python train.py --intermediate_size=1792 --vocab_size=8192 --init_std_up=0.0153 --lr_head=0.0134 --decay_fraction=0.27
Each number is 200 + 40 x the weight over its row's rms, rounded and kept within 0 to 999. Layers, rows and columns count from 0. The size before them is the row's rms in percent of the matrix's.

# layer 3 MLP down (transposed), 1792x448, rms 0.135, rows 507-517, columns 224-447
100,282,185,237,150,204,286,161,256,250,224,157,245,224,203,302,158,186,203,206,211,266,138,181,190,140,217,202,251,143,174,280,143,201,146,166,76,181,114,253,204,215,189,176,122,186,231,205,289,195,231,248,242,177,190,230,226,143,187,187,217,237,141,250,184,222,131,187,208,195,250,233,237,222,244,112,190,232,129,200,187,153,163,226,212,188,168,212,232,213,234,204,232,164,217,239,273,258,211,198,234,163,160,184,249,267,162,234,218,235,164,163,279,212,136,145,243,133,265,227,211,206,251,208,187,147,212,201,231,288,157,230,190,205,197,214,144,207,141,210,209,214,181,211,168,163,163,161,154,169,223,242,215,150,197,298,181,223,183,190,253,272,247,184,260,154,185,152,226,225,225,208,170,256,162,208,188,281,136,248,183,192,198,182,209,176,242,160,211,214,169,227,174,197,197,165,221,251,200,111,184,207,241,194,181,158,264,210,198,212,164,299,271,212,245,201,225,229,187,207,246,193,168,248,275
098,229,182,187,132,193,274,250,229,182,163,202,231,285,180,267,231,202,191,158,183,218,141,190,207,212,123,219,243,133,194,206,213,157,212,154,239,172,193,195,176,260,250,208,276,214,198,235,245,219,254,175,229,114,292,171,188,183,149,168,207,250,226,188,161,147,201,150,215,254,148,193,151,148,246,136,210,243,197,215,232,237,211,175,223,202,175,153,218,233,172,243,166,270,230,206,120,170,171,289,112,274,227,148,204,154,263,217,175,208,210,180,185,219,212,151,227,85,201,163,204,185,244,194,131,204,250,137,219,142,195,173,194,228,156,221,229,229,173,233,231,190,198,270,180,169,221,196,166,177,158,232,229,147,208,130,143,175,183,184,216,252,171,159,188,122,222,206,182,164,133,169,238,139,206,216,164,168,217,128,179,167,185,198,209,200,239,212,111,190,192,188,260,168,182,190,203,162,162,201,71,162,145,246,210,197,156,121,157,161,152,215,217,150,89,151,146,198,218,186,183,210,220,230,229
100,150,117,179,179,201,234,166,254,196,140,231,175,214,166,226,225,254,208,245,155,242,226,236,183,143,292,139,202,207,247,126,206,199,250,182,210,263,239,236,237,215,181,253,235,229,264,144,262,128,182,214,134,237,227,215,211,234,211,186,121,220,273,170,181,189,227,188,237,122,172,162,185,113,222,209,233,203,242,288,199,227,136,207,249,190,230,230,122,170,164,213,140,233,216,211,195,174,204,285,177,262,184,204,241,154,180,205,184,225,144,174,215,236,160,272,195,260,162,195,213,234,219,256,192,230,200,166,201,211,248,186,165,206,194,225,212,149,247,215,222,189,201,247,226,234,213,275,192,130,159,183,154,268,185,233,193,175,274,220,263,187,121,194,204,90,196,152,195,164,139,211,152,195,237,176,201,196,205,228,195,201,170,203,185,195,233,207,220,253,165,211,215,254,261,144,228,282,212,194,188,206,201,216,309,224,247,173,226,191,229,209,283,245,211,258,196,185,223,149,221,214,110,217,222
096,218,188,191,199,136,172,212,159,227,173,228,206,160,279,190,191,224,277,206,281,170,230,122,171,122,200,157,189,212,220,231,168,231,244,173,150,185,170,125,360,213,239,214,250,148,143,211,198,176,220,119,305,202,164,162,165,160,243,184,195,163,203,149,173,214,190,239,251,207,276,207,180,188,180,122,202,175,263,192,211,190,105,159,184,168,184,150,222,161,215,233,206,213,236,208,179,267,175,190,182,166,211,172,147,215,264,235,212,157,202,226,151,177,167,224,151,195,175,210,163,204,229,165,120,111,206,227,244,182,190,199,258,215,130,193,133,191,230,221,224,170,291,300,215,207,190,231,189,189,248,189,146,178,165,261,205,236,179,266,172,232,207,199,259,134,219,161,178,167,143,208,208,168,122,201,233,195,147,278,220,184,286,154,221,191,219,179,155,216,185,270,256,221,245,161,196,206,230,217,198,189,175,190,240,178,159,235,216,220,127,227,104,186,201,252,254,218,153,179,216,238,216,276,167
102,152,167,139,240,197,198,195,248,237,198,197,279,241,278,266,233,237,238,217,256,194,199,227,173,141,196,91,227,160,221,207,206,256,212,253,169,158,161,222,220,226,184,200,163,195,252,189,182,215,137,229,148,267,145,190,252,130,141,199,205,152,204,189,235,168,230,193,237,241,254,230,235,301,157,162,179,207,226,109,203,174,248,290,148,188,198,198,200,174,210,258,203,204,189,182,195,182,237,185,203,206,175,163,175,225,188,168,215,267,134,213,121,227,264,163,135,207,183,142,209,196,141,216,157,202,195,246,247,255,174,181,142,193,201,188,227,156,161,143,187,267,169,288,190,216,201,188,214,236,253,173,177,169,204,233,155,200,161,180,222,220,171,248,108,175,185,219,134,193,185,101,214,207,195,209,256,220,222,109,209,190,115,249,227,166,181,221,175,195,161,249,192,204,149,234,223,192,196,230,181,127,249,153,205,176,205,184,241,160,166,208,174,243,258,241,234,186,215,174,249,234,173,132,202
094,190,192,205,238,200,189,120,135,186,167,156,151,204,166,245,216,194,240,190,211,124,228,183,170,201,233,183,184,174,223,174,189,162,212,172,196,136,169,212,168,206,204,190,255,152,147,254,215,156,208,223,205,231,181,209,253,192,168,218,221,123,182,191,174,197,198,302,318,231,226,167,140,190,174,117,200,148,176,183,175,110,204,175,154,184,220,251,201,276,257,282,229,249,187,207,140,226,188,217,129,213,198,205,176,157,271,177,207,233,252,207,182,240,204,151,157,142,231,134,205,242,219,233,240,176,188,290,180,199,275,220,207,209,235,168,237,228,275,174,200,162,207,112,209,214,194,179,153,234,383,146,217,188,191,204,125,228,168,213,220,195,208,220,207,280,193,145,243,273,143,237,239,222,215,160,150,226,174,216,212,181,242,69,236,222,204,132,153,201,202,230,167,256,196,235,191,223,219,223,193,271,164,241,193,206,245,234,197,201,225,301,255,183,151,247,153,141,180,119,259,239,205,210,212
104,236,181,232,198,224,170,192,195,201,197,205,208,200,108,269,177,213,208,173,178,276,140,177,181,241,218,182,186,246,153,216,216,215,189,227,179,143,176,264,216,207,264,153,160,141,209,212,273,194,184,171,139,257,226,205,237,269,210,207,200,185,175,186,150,138,178,186,217,206,214,218,226,148,88,245,190,190,212,219,211,199,303,112,136,232,182,210,168,237,186,174,199,149,214,223,225,206,202,247,167,157,255,242,209,133,172,201,240,170,228,166,190,197,217,206,240,230,262,175,245,203,185,258,167,208,200,166,213,192,181,145,113,242,192,181,183,220,164,130,229,201,160,133,193,176,240,145,174,267,177,161,236,139,180,202,147,167,164,142,222,149,228,231,157,216,179,259,159,202,202,209,241,263,174,166,199,169,226,219,183,207,139,250,192,199,297,191,196,210,244,270,204,270,188,176,180,241,168,134,195,175,180,220,231,177,189,260,250,246,222,219,191,141,185,219,142,141,193,204,141,202,122,254,206
095,164,241,238,198,240,224,207,190,270,230,142,195,188,213,274,141,163,210,190,250,283,223,144,199,191,259,184,201,322,198,228,250,219,175,172,132,152,197,179,197,196,246,221,222,215,197,241,214,177,233,182,198,182,250,151,160,239,203,171,204,181,229,207,166,145,164,198,163,249,260,173,215,149,186,198,149,212,195,229,188,187,222,204,280,247,255,202,137,184,216,235,193,250,154,176,194,233,215,184,190,149,262,224,250,209,183,188,216,119,225,243,178,224,177,132,171,139,242,188,157,197,231,172,264,251,177,211,207,178,187,240,159,126,247,189,179,92,191,207,209,209,204,263,134,119,162,145,117,135,185,145,187,190,212,186,188,227,221,248,222,220,195,234,247,241,197,155,152,151,250,223,167,215,188,193,188,291,204,216,196,263,123,110,275,273,153,171,202,162,159,154,225,233,182,261,219,150,232,181,201,240,161,223,187,137,228,180,156,203,204,119,175,201,144,227,188,214,187,256,194,192,248,125,183
100,187,167,210,244,205,174,137,210,191,262,175,152,245,161,233,137,185,211,234,261,184,205,207,176,242,169,229,176,260,223,222,265,187,250,229,176,167,185,179,176,224,285,134,209,224,191,254,228,148,209,231,273,152,239,195,195,159,123,213,185,218,175,133,187,265,193,248,186,254,209,198,216,144,120,178,233,211,163,199,220,152,170,193,259,221,120,206,255,232,227,227,177,192,143,214,162,192,265,203,99,149,221,214,164,233,223,248,204,231,182,221,214,231,167,162,188,158,247,207,225,182,232,240,204,226,165,125,178,168,164,163,197,219,180,304,227,184,266,202,157,140,295,163,203,138,257,140,178,210,209,161,122,224,182,213,173,228,251,286,225,151,204,158,127,221,237,149,198,176,261,176,236,255,143,160,179,271,156,252,200,138,231,199,279,191,220,215,217,152,137,197,214,167,201,174,223,251,203,190,144,168,232,200,212,171,205,219,190,194,210,250,186,141,193,198,152,229,215,157,202,252,222,184,184
097,199,183,258,179,183,159,150,231,238,221,201,178,156,202,251,124,200,121,210,204,295,170,170,121,269,157,222,239,209,228,235,182,185,166,204,186,194,231,164,145,167,151,125,206,206,222,186,220,192,168,252,181,166,250,233,232,262,162,245,198,207,249,249,210,122,253,253,218,226,204,143,180,190,176,250,213,162,197,151,225,202,275,155,219,249,164,196,185,130,228,243,176,169,262,212,256,117,157,176,188,134,264,152,220,171,159,207,156,234,211,110,237,205,153,214,99,212,126,246,167,241,231,225,209,164,206,256,219,202,225,142,257,270,200,220,234,143,130,235,237,198,161,188,219,276,240,234,206,184,204,247,169,224,241,230,211,174,235,211,224,170,275,130,170,165,258,194,166,199,274,185,240,180,143,217,210,236,160,261,254,208,176,142,145,219,171,188,275,218,196,160,242,157,237,190,190,185,159,199,212,182,210,263,182,243,260,228,215,197,245,273,209,161,210,157,96,235,177,157,165,168,170,211,192
101,198,211,271,143,253,248,202,206,236,294,209,177,165,176,150,246,229,156,201,203,190,258,192,192,242,187,208,148,169,203,206,257,186,263,160,165,220,166,192,176,178,196,219,216,146,200,214,249,177,147,172,194,168,268,250,242,171,143,193,236,191,176,221,179,185,246,199,195,122,188,114,163,156,310,159,291,172,196,118,140,240,201,140,169,142,183,250,212,203,165,184,224,221,322,217,167,173,197,171,220,240,232,229,253,194,222,263,263,240,273,212,269,187,220,180,166,204,218,281,195,198,163,140,164,211,202,248,155,247,110,188,110,200,185,190,212,208,267,261,229,149,214,278,144,224,274,236,196,190,240,222,192,196,222,180,200,252,202,224,183,260,202,147,241,208,137,203,226,267,236,212,174,174,194,168,169,206,218,170,239,321,130,147,264,209,144,163,217,138,200,210,203,214,221,243,182,139,179,222,300,120,245,190,154,253,179,190,119,167,209,160,181,243,224,200,159,214,187,192,197,158,199,220,226
# layer 3 MLP gate, 1792x448, rms 0.145, rows 508-517, columns 224-447
101,258,156,221,187,162,234,160,233,293,239,322,252,214,189,235,200,245,290,203,209,161,219,226,146,220,129,260,205,208,229,200,224,168,230,162,183,171,147,93,179,225,195,212,197,206,234,265,273,167,139,158,218,137,213,191,172,208,213,166,234,166,214,180,171,133,224,149,232,212,161,240,219,215,98,216,173,179,224,234,221,237,185,192,193,154,162,149,244,241,204,194,197,288,220,157,127,223,196,302,129,283,189,230,230,259,274,158,184,212,205,173,188,200,150,187,172,193,205,163,230,188,220,177,175,243,159,164,147,235,193,182,149,213,172,235,169,236,214,186,173,157,180,241,129,204,179,170,179,215,165,185,198,142,200,168,185,169,228,239,211,215,187,257,165,130,200,168,176,140,152,139,200,187,232,190,242,241,216,258,232,127,227,251,159,197,267,254,161,154,230,194,197,178,175,252,70,137,175,181,220,154,199,206,256,178,155,186,254,134,250,210,204,155,127,193,201,194,230,170,161,228,198,182,220
099,163,178,235,214,170,190,258,212,230,148,132,197,187,206,205,218,223,193,220,213,125,225,236,197,233,151,273,173,159,205,189,284,185,211,161,198,158,134,233,213,197,246,165,220,204,226,169,176,209,234,144,214,176,191,123,236,201,182,238,224,195,166,178,144,194,150,224,189,133,118,149,206,267,164,170,187,168,189,241,170,218,165,262,157,160,191,157,228,235,267,213,186,206,218,107,151,158,222,189,215,116,155,234,202,298,165,166,148,276,215,154,195,240,208,156,113,146,290,170,194,198,251,202,191,186,147,190,248,216,191,196,241,203,181,155,177,229,166,136,247,269,208,103,237,148,216,104,173,174,200,150,161,144,217,159,176,195,159,207,276,169,230,162,131,202,173,208,158,256,177,252,207,158,189,204,176,208,322,180,202,182,188,213,195,265,214,162,231,180,209,157,206,232,128,266,172,179,226,208,141,203,200,174,176,224,142,201,258,164,161,174,127,210,149,190,203,227,225,217,169,186,267,204,180
094,245,222,251,200,185,228,172,231,216,160,181,184,205,273,200,245,165,173,176,188,244,218,153,250,236,196,243,204,196,166,221,217,168,199,198,212,158,221,201,203,185,204,188,144,152,278,235,221,256,206,180,195,198,199,234,163,159,176,259,283,183,204,238,271,189,168,177,212,201,210,186,141,185,225,252,231,180,274,152,229,253,225,196,225,114,180,192,203,160,176,161,240,212,230,183,214,133,211,196,220,214,179,190,167,248,129,141,159,159,208,231,285,188,170,160,174,237,188,247,234,187,254,210,238,281,190,150,131,261,170,245,174,176,263,148,340,252,213,231,208,235,173,211,189,221,173,221,230,143,199,250,206,242,233,208,258,169,164,174,220,191,224,159,215,195,201,223,182,186,179,218,199,199,164,261,193,263,184,163,213,216,237,194,145,228,229,220,183,232,230,214,182,184,211,212,178,209,221,176,236,242,148,149,163,216,202,184,156,251,127,147,298,146,201,208,262,298,211,235,182,244,161,150,175
099,237,241,269,226,184,188,210,237,199,142,249,184,187,161,141,247,149,222,188,175,126,206,161,276,257,201,245,197,223,221,234,194,160,173,184,181,215,244,199,253,153,280,119,167,196,212,189,210,267,230,265,246,194,202,197,230,244,129,198,217,200,224,233,217,253,222,152,176,137,177,201,215,232,186,167,195,202,175,260,170,192,233,142,190,197,210,231,191,185,225,180,239,260,136,213,172,233,128,264,231,143,189,243,232,219,203,160,86,192,202,184,226,172,219,168,239,214,235,213,152,229,185,196,212,265,244,230,252,212,191,206,212,240,167,207,231,257,251,233,216,116,253,205,214,208,217,238,152,216,176,274,146,197,183,157,259,205,174,209,263,204,222,139,184,169,164,227,272,249,298,240,176,263,217,252,153,156,129,203,210,244,237,154,187,166,281,179,176,241,134,254,188,220,158,255,190,224,284,208,175,209,154,222,163,176,201,138,157,188,201,209,207,217,190,191,161,200,169,227,166,148,212,185,235
104,192,221,180,205,170,184,187,141,172,174,138,225,142,218,158,176,159,199,215,209,159,283,208,161,271,176,127,185,184,125,166,149,232,165,255,158,109,161,174,159,217,190,184,219,176,176,209,247,156,261,216,221,269,153,206,220,192,203,206,179,231,206,205,212,253,234,245,218,180,238,179,145,134,228,156,215,149,199,153,142,128,184,222,163,278,203,218,131,276,246,199,228,171,146,185,207,171,188,192,152,174,229,212,177,168,231,193,161,189,296,234,157,185,155,120,203,149,223,211,220,297,193,148,193,161,173,280,243,290,200,137,257,193,219,196,216,243,225,131,229,154,163,134,103,151,170,195,188,244,356,166,220,168,191,188,196,182,163,251,242,199,237,243,255,192,205,144,186,208,208,165,200,266,273,186,198,201,176,214,205,225,188,218,209,185,202,179,174,169,188,193,198,291,217,290,160,209,252,217,178,208,159,231,203,236,176,258,181,171,172,200,200,185,184,207,178,236,172,189,214,215,169,171,187
097,183,210,213,234,175,225,195,201,191,260,212,254,185,267,292,224,233,158,274,77,245,139,186,195,262,191,185,216,236,99,272,223,193,196,219,232,156,139,217,171,239,176,286,199,246,176,182,275,189,197,168,272,247,210,204,270,131,214,189,241,217,224,172,210,128,109,251,181,246,147,187,150,177,229,175,179,206,256,227,185,211,158,191,226,282,200,221,240,224,166,169,160,132,184,250,185,214,172,233,157,126,259,201,221,226,182,230,236,257,251,157,188,158,125,295,278,207,121,172,247,217,242,268,190,216,192,217,241,184,200,146,223,183,156,173,118,173,255,202,197,130,192,261,248,167,183,190,215,227,173,208,193,139,153,129,217,209,184,167,228,163,253,202,217,255,109,250,190,140,223,205,141,184,235,197,231,121,275,173,250,240,237,209,195,167,230,183,200,205,177,189,223,168,163,185,168,240,272,191,197,204,206,217,213,156,236,194,229,166,269,169,200,196,267,180,165,229,247,199,216,210,192,164,227
095,174,228,228,231,171,192,189,278,231,227,176,209,184,186,199,262,253,263,232,241,190,196,147,221,238,203,225,216,181,148,220,216,187,188,211,168,183,194,222,205,252,187,280,194,212,189,175,157,132,229,118,185,218,121,127,155,165,280,186,122,134,206,172,268,185,171,166,130,130,212,206,139,234,210,235,213,192,207,194,145,225,297,245,194,242,150,195,175,237,249,195,142,182,174,253,221,230,303,227,249,192,218,146,187,236,230,223,185,248,152,202,209,164,126,233,159,198,191,179,201,186,170,136,250,233,183,182,166,182,239,187,239,204,269,151,209,271,204,172,195,118,248,230,244,232,213,162,197,218,214,165,241,175,225,200,207,257,218,184,186,198,169,212,229,229,211,199,278,156,143,130,174,222,187,182,211,195,159,166,201,202,254,184,196,162,158,263,246,191,95,206,206,227,156,326,254,166,196,187,221,196,229,223,175,247,244,237,185,157,156,203,224,223,184,196,152,282,147,268,179,217,186,156,163
103,267,176,178,153,273,192,240,217,156,174,228,200,153,167,252,288,253,118,249,177,189,268,177,282,252,252,192,221,152,158,161,145,151,194,273,188,202,207,204,153,208,151,164,193,231,202,192,170,198,206,194,166,184,176,188,189,218,165,275,254,185,134,228,163,147,178,198,202,139,187,220,190,198,185,279,200,171,256,158,262,185,165,223,167,190,200,242,126,204,156,138,225,164,224,249,157,200,232,211,218,222,157,151,253,216,202,246,289,163,160,210,209,200,188,190,170,222,242,215,207,209,133,162,192,134,238,244,217,216,228,258,220,271,263,214,196,195,176,167,237,176,163,216,208,213,189,146,200,263,182,325,216,208,259,256,192,197,204,210,264,196,186,161,219,130,152,182,182,81,194,170,123,184,230,192,255,160,235,195,141,268,241,221,176,156,261,147,266,243,132,177,227,210,153,205,142,151,186,189,182,255,167,242,223,198,275,204,248,151,188,184,250,246,187,117,212,180,211,182,157,149,259,190,271
101,197,233,184,187,235,200,232,232,187,265,210,180,247,231,146,172,175,235,163,221,206,198,202,270,191,231,192,250,214,170,148,252,226,230,243,206,203,207,271,173,219,160,241,229,209,203,239,213,191,195,121,188,230,221,184,197,130,293,153,214,197,176,192,178,277,209,201,190,171,179,198,218,234,254,133,198,186,170,215,220,198,181,204,87,240,120,237,163,185,90,153,196,246,196,215,152,223,245,163,269,259,132,214,184,250,209,192,229,162,121,248,223,262,223,208,240,194,234,163,219,204,138,237,208,214,247,218,198,211,174,203,184,187,260,250,135,237,289,181,116,215,172,226,230,168,218,199,221,177,241,198,256,137,186,213,195,239,209,257,250,212,140,264,172,200,173,159,147,305,164,190,221,133,203,302,213,151,252,179,194,196,271,222,236,238,261,202,142,226,199,232,172,270,243,205,242,297,202,200,186,208,161,204,137,175,204,242,182,188,146,156,170,214,190,229,191,180,209,232,210,113,233,220,234
101,163,176,186,246,178,200,173,183,142,194,164,209,224,82,196,192,163,222,183,192,189,236,269,250,267,234,146,235,207,225,217,171,196,126,212,221,259,171,180,199,198,223,219,249,139,117,234,245,204,196,195,227,187,162,148,178,179,251,147,134,191,236,230,215,218,183,209,214,237,183,181,186,129,143,212,114,189,182,209,258,196,148,196,148,296,224,247,179,153,236,246,181,222,180,194,253,213,198,257,186,287,190,195,232,201,253,170,107,279,233,222,215,189,175,218,149,170,250,217,148,244,193,186,180,180,224,257,282,176,209,214,235,248,166,262,248,202,183,205,205,203,243,194,209,189,234,247,239,165,165,246,219,200,151,173,217,234,188,249,251,206,225,159,286,153,122,144,239,150,261,158,129,163,230,190,135,250,178,157,143,180,259,263,150,213,282,265,282,268,165,194,141,187,154,220,201,167,176,237,239,144,208,249,221,187,215,241,218,223,192,187,240,230,254,237,168,207,238,190,163,215,298,223,210
# layer 3 MLP up, 1792x448, rms 0.149, rows 508-517, columns 224-447
101,194,143,189,201,183,188,192,191,173,290,179,210,181,255,164,185,216,242,261,185,168,267,222,240,141,273,219,170,209,176,196,205,196,204,223,182,247,221,196,214,169,131,235,184,211,248,172,125,199,141,169,189,200,104,171,185,238,193,204,187,196,166,149,223,231,176,222,201,165,150,212,220,213,212,234,151,112,195,215,224,199,149,149,157,224,169,218,245,193,207,204,208,128,223,249,282,211,215,105,256,139,189,240,221,174,163,210,263,216,219,159,226,188,192,175,195,219,250,313,189,189,186,171,221,192,162,268,199,203,194,213,211,202,224,170,105,152,236,173,202,202,248,156,260,178,233,244,210,150,278,155,197,246,248,210,251,245,189,137,192,94,241,184,234,244,204,194,182,265,226,233,157,232,236,197,234,230,200,238,249,204,197,176,249,171,220,162,271,218,258,223,197,208,240,156,239,237,166,257,231,241,197,201,234,198,229,279,215,172,255,168,189,212,205,190,269,235,214,190,209,192,183,175,172
107,124,247,278,199,167,151,232,158,181,187,196,181,186,212,223,184,216,217,144,196,144,250,192,208,157,168,264,196,229,228,244,210,244,215,180,209,139,93,257,207,217,213,136,153,160,172,225,173,175,231,184,152,163,210,141,159,216,151,223,219,217,187,272,199,253,155,241,172,192,180,168,248,227,206,190,179,187,226,195,245,182,210,116,126,158,231,192,230,209,167,217,266,144,207,183,202,260,223,113,221,160,224,183,204,196,217,202,178,225,254,180,179,233,187,161,287,129,176,124,177,189,206,129,228,257,184,147,207,231,144,238,262,176,236,187,257,227,232,147,211,218,224,141,166,204,161,184,91,204,243,196,227,171,158,119,207,226,153,207,149,160,250,130,157,242,246,239,212,163,207,197,288,139,225,272,279,215,193,174,238,170,248,191,195,277,196,154,210,199,174,208,163,223,224,216,126,210,199,128,230,147,178,219,178,245,193,230,191,168,50,152,168,153,164,156,210,219,225,183,175,209,268,157,133
098,149,206,285,196,144,210,216,277,68,212,240,167,212,188,174,191,96,118,172,137,218,175,209,193,283,205,261,199,238,251,179,233,205,149,199,246,198,244,319,119,253,184,111,190,178,283,130,219,183,178,252,164,206,219,253,191,265,157,172,213,237,168,185,280,179,184,140,142,195,108,260,191,193,232,203,229,203,207,213,220,165,225,216,197,223,170,197,239,201,184,199,230,177,173,201,184,155,201,199,169,231,130,139,213,186,183,180,113,225,234,186,223,164,141,197,190,228,317,194,202,222,116,199,218,221,145,163,153,251,188,184,134,217,306,184,244,195,195,189,214,274,249,170,127,225,252,245,209,206,219,216,182,199,204,116,187,201,259,206,243,189,282,237,180,272,175,215,166,245,279,210,246,138,249,151,167,242,263,184,99,162,177,215,153,187,203,250,233,197,148,181,170,174,194,175,190,186,146,168,201,192,157,238,191,172,217,218,183,243,277,203,182,196,144,106,118,202,221,178,193,166,209,166,277
100,189,112,277,221,160,187,182,241,118,183,190,206,224,249,133,179,222,216,175,112,179,222,139,295,180,216,168,157,284,160,223,151,268,205,218,143,151,233,277,163,193,183,163,261,137,199,192,253,246,219,232,236,169,138,232,192,221,147,163,282,234,164,196,216,239,179,220,180,137,169,211,135,208,222,217,229,226,126,247,137,216,199,175,197,244,161,140,152,165,187,139,220,190,141,183,237,172,157,202,230,193,245,243,169,234,184,188,169,147,176,152,215,185,204,155,230,208,197,197,184,209,218,162,247,269,198,241,219,218,168,252,133,214,163,164,235,224,255,219,188,166,210,186,211,163,199,204,151,223,154,226,162,233,241,222,205,214,208,245,233,232,225,216,222,176,212,192,224,175,183,191,175,196,266,312,206,243,167,214,219,273,228,169,182,267,272,219,246,223,173,220,211,221,159,267,114,240,212,192,178,200,202,253,216,126,188,184,135,215,242,225,228,129,174,171,218,158,141,233,140,209,178,251,273
102,238,146,238,187,170,188,263,192,243,219,255,168,175,207,226,138,152,186,129,233,233,210,210,234,221,207,167,180,247,176,198,264,175,219,178,144,216,163,259,237,198,199,169,113,240,285,225,230,222,199,173,194,187,227,135,179,238,223,184,176,173,145,232,222,193,198,197,160,184,157,146,253,178,175,194,157,285,213,189,200,196,215,218,222,199,183,209,223,196,194,168,223,137,207,160,196,212,190,165,208,173,207,224,243,263,154,247,199,112,148,191,147,213,189,153,136,234,188,284,178,249,147,179,218,241,241,155,280,188,183,202,216,202,181,205,189,162,126,303,225,281,255,250,232,173,257,174,244,226,119,184,142,204,198,175,261,210,239,208,210,173,245,130,177,102,242,272,227,234,196,182,186,215,170,225,251,201,187,130,191,246,183,282,141,225,156,273,211,199,204,157,265,78,202,185,166,192,162,191,208,181,203,146,156,215,170,99,235,187,164,171,205,196,192,160,223,163,220,277,143,195,244,218,249
104,185,230,152,138,215,240,196,240,238,192,171,156,198,171,171,193,109,130,192,234,194,281,230,206,187,161,183,90,233,227,223,227,242,143,214,234,217,214,206,202,169,204,242,224,226,255,223,268,242,216,243,171,206,195,170,165,200,230,234,149,228,203,198,166,188,238,158,205,255,223,183,199,239,192,197,304,161,177,251,244,200,205,270,190,252,239,156,182,221,177,263,193,219,207,177,203,253,278,256,117,222,163,257,142,152,180,228,138,194,181,210,233,235,239,213,259,145,238,221,192,146,231,131,132,162,201,127,144,211,245,203,266,130,128,222,183,213,193,275,151,201,217,206,190,202,216,248,241,206,179,250,205,181,216,236,183,206,211,173,141,229,129,146,210,265,235,142,209,186,150,168,171,185,146,236,182,232,198,177,219,235,239,224,209,141,127,193,236,267,230,178,258,165,276,211,142,200,177,209,205,182,187,168,176,193,199,120,168,234,250,196,185,239,200,220,167,208,151,179,168,197,174,168,178
101,192,164,158,229,197,207,248,189,142,205,239,233,178,144,121,236,242,203,233,142,234,190,219,257,195,176,213,238,170,223,128,189,189,234,252,258,233,207,178,222,257,309,202,201,194,139,136,269,164,120,228,233,192,163,192,263,154,183,179,214,193,145,253,272,224,239,244,184,160,176,194,143,221,169,191,175,236,176,218,178,151,149,258,185,200,215,201,250,230,127,215,218,236,240,179,253,132,190,196,125,208,202,115,167,183,235,209,182,206,166,217,167,179,229,207,152,262,149,239,245,265,206,284,176,130,189,270,180,199,156,122,193,271,147,292,189,257,224,230,188,223,165,117,196,237,284,181,231,313,253,157,192,175,155,217,208,174,238,175,173,205,256,188,205,164,212,195,187,240,160,135,265,126,254,169,197,173,208,186,200,161,216,193,222,199,237,244,181,239,243,206,178,162,253,248,237,210,164,178,238,116,282,288,221,202,203,182,214,210,201,287,177,250,218,180,189,145,197,154,233,245,195,260,206
102,260,170,213,225,198,207,235,266,185,126,193,244,149,211,136,210,227,130,186,162,195,169,135,238,209,233,219,240,148,168,156,168,162,177,248,266,254,216,243,148,146,80,253,205,171,196,172,174,247,221,194,173,222,163,186,194,179,224,208,204,169,208,236,193,108,190,180,286,170,225,267,214,209,279,162,258,172,167,129,213,231,233,194,150,279,221,180,159,243,146,179,166,145,235,184,155,186,173,215,262,188,199,192,234,234,171,157,210,161,195,239,243,128,211,287,156,168,182,175,214,154,206,222,243,122,166,263,199,162,197,176,147,179,193,156,188,206,168,220,233,227,199,266,207,272,164,272,258,205,184,288,285,229,264,204,216,210,185,191,192,229,185,204,274,190,142,271,258,155,204,171,130,190,247,275,243,209,190,185,189,230,206,166,208,214,242,208,177,235,209,182,167,259,155,154,150,171,203,211,266,148,212,213,185,210,229,211,225,209,202,162,178,199,249,149,280,169,150,219,207,156,207,250,202
096,203,245,134,177,230,185,232,217,252,157,222,174,257,171,192,256,214,227,150,189,163,195,216,208,243,202,248,216,200,174,200,188,231,228,186,178,205,203,229,211,189,149,254,229,222,211,219,190,184,179,148,214,201,142,178,169,204,137,193,268,186,224,175,144,260,228,190,149,137,161,225,244,199,255,152,166,227,184,248,151,194,167,121,167,150,188,247,279,235,174,183,211,178,211,189,162,222,203,173,191,299,186,232,202,192,215,257,283,217,130,270,194,187,224,207,287,261,229,215,196,238,78,169,146,211,204,242,145,257,188,226,211,239,238,221,163,195,208,160,130,154,213,307,121,156,230,227,179,148,212,236,239,188,219,225,193,232,195,257,247,172,121,237,261,231,174,223,187,243,222,147,239,169,252,271,213,209,233,215,127,217,257,208,152,190,160,280,172,209,230,219,125,259,193,253,177,248,164,140,131,272,166,166,164,173,154,186,216,173,127,155,138,163,202,211,252,182,222,236,186,191,222,209,184
101,192,161,179,182,165,207,244,223,188,145,270,153,240,185,147,192,259,204,157,145,229,237,218,148,234,150,169,144,147,200,184,225,268,220,248,179,204,244,190,157,260,219,155,173,167,171,168,153,198,179,184,143,188,179,139,192,156,183,165,227,187,189,221,245,206,267,230,168,283,119,161,247,171,112,203,191,213,135,224,183,161,284,236,189,170,241,222,260,272,221,237,149,129,157,251,215,132,200,228,226,274,180,267,161,151,149,166,271,135,137,189,151,176,258,210,235,187,141,159,205,206,169,178,214,232,137,198,148,122,187,181,191,200,223,111,166,196,151,218,201,204,236,218,224,242,189,169,212,207,151,154,183,163,228,256,219,263,202,202,180,179,235,127,162,193,249,153,208,166,205,204,161,211,123,284,273,280,237,238,194,112,123,145,244,175,195,212,214,242,206,130,174,211,160,192,247,186,288,216,223,141,157,169,269,190,203,145,177,121,124,219,166,227,162,181,192,149,203,218,227,181,166,222,147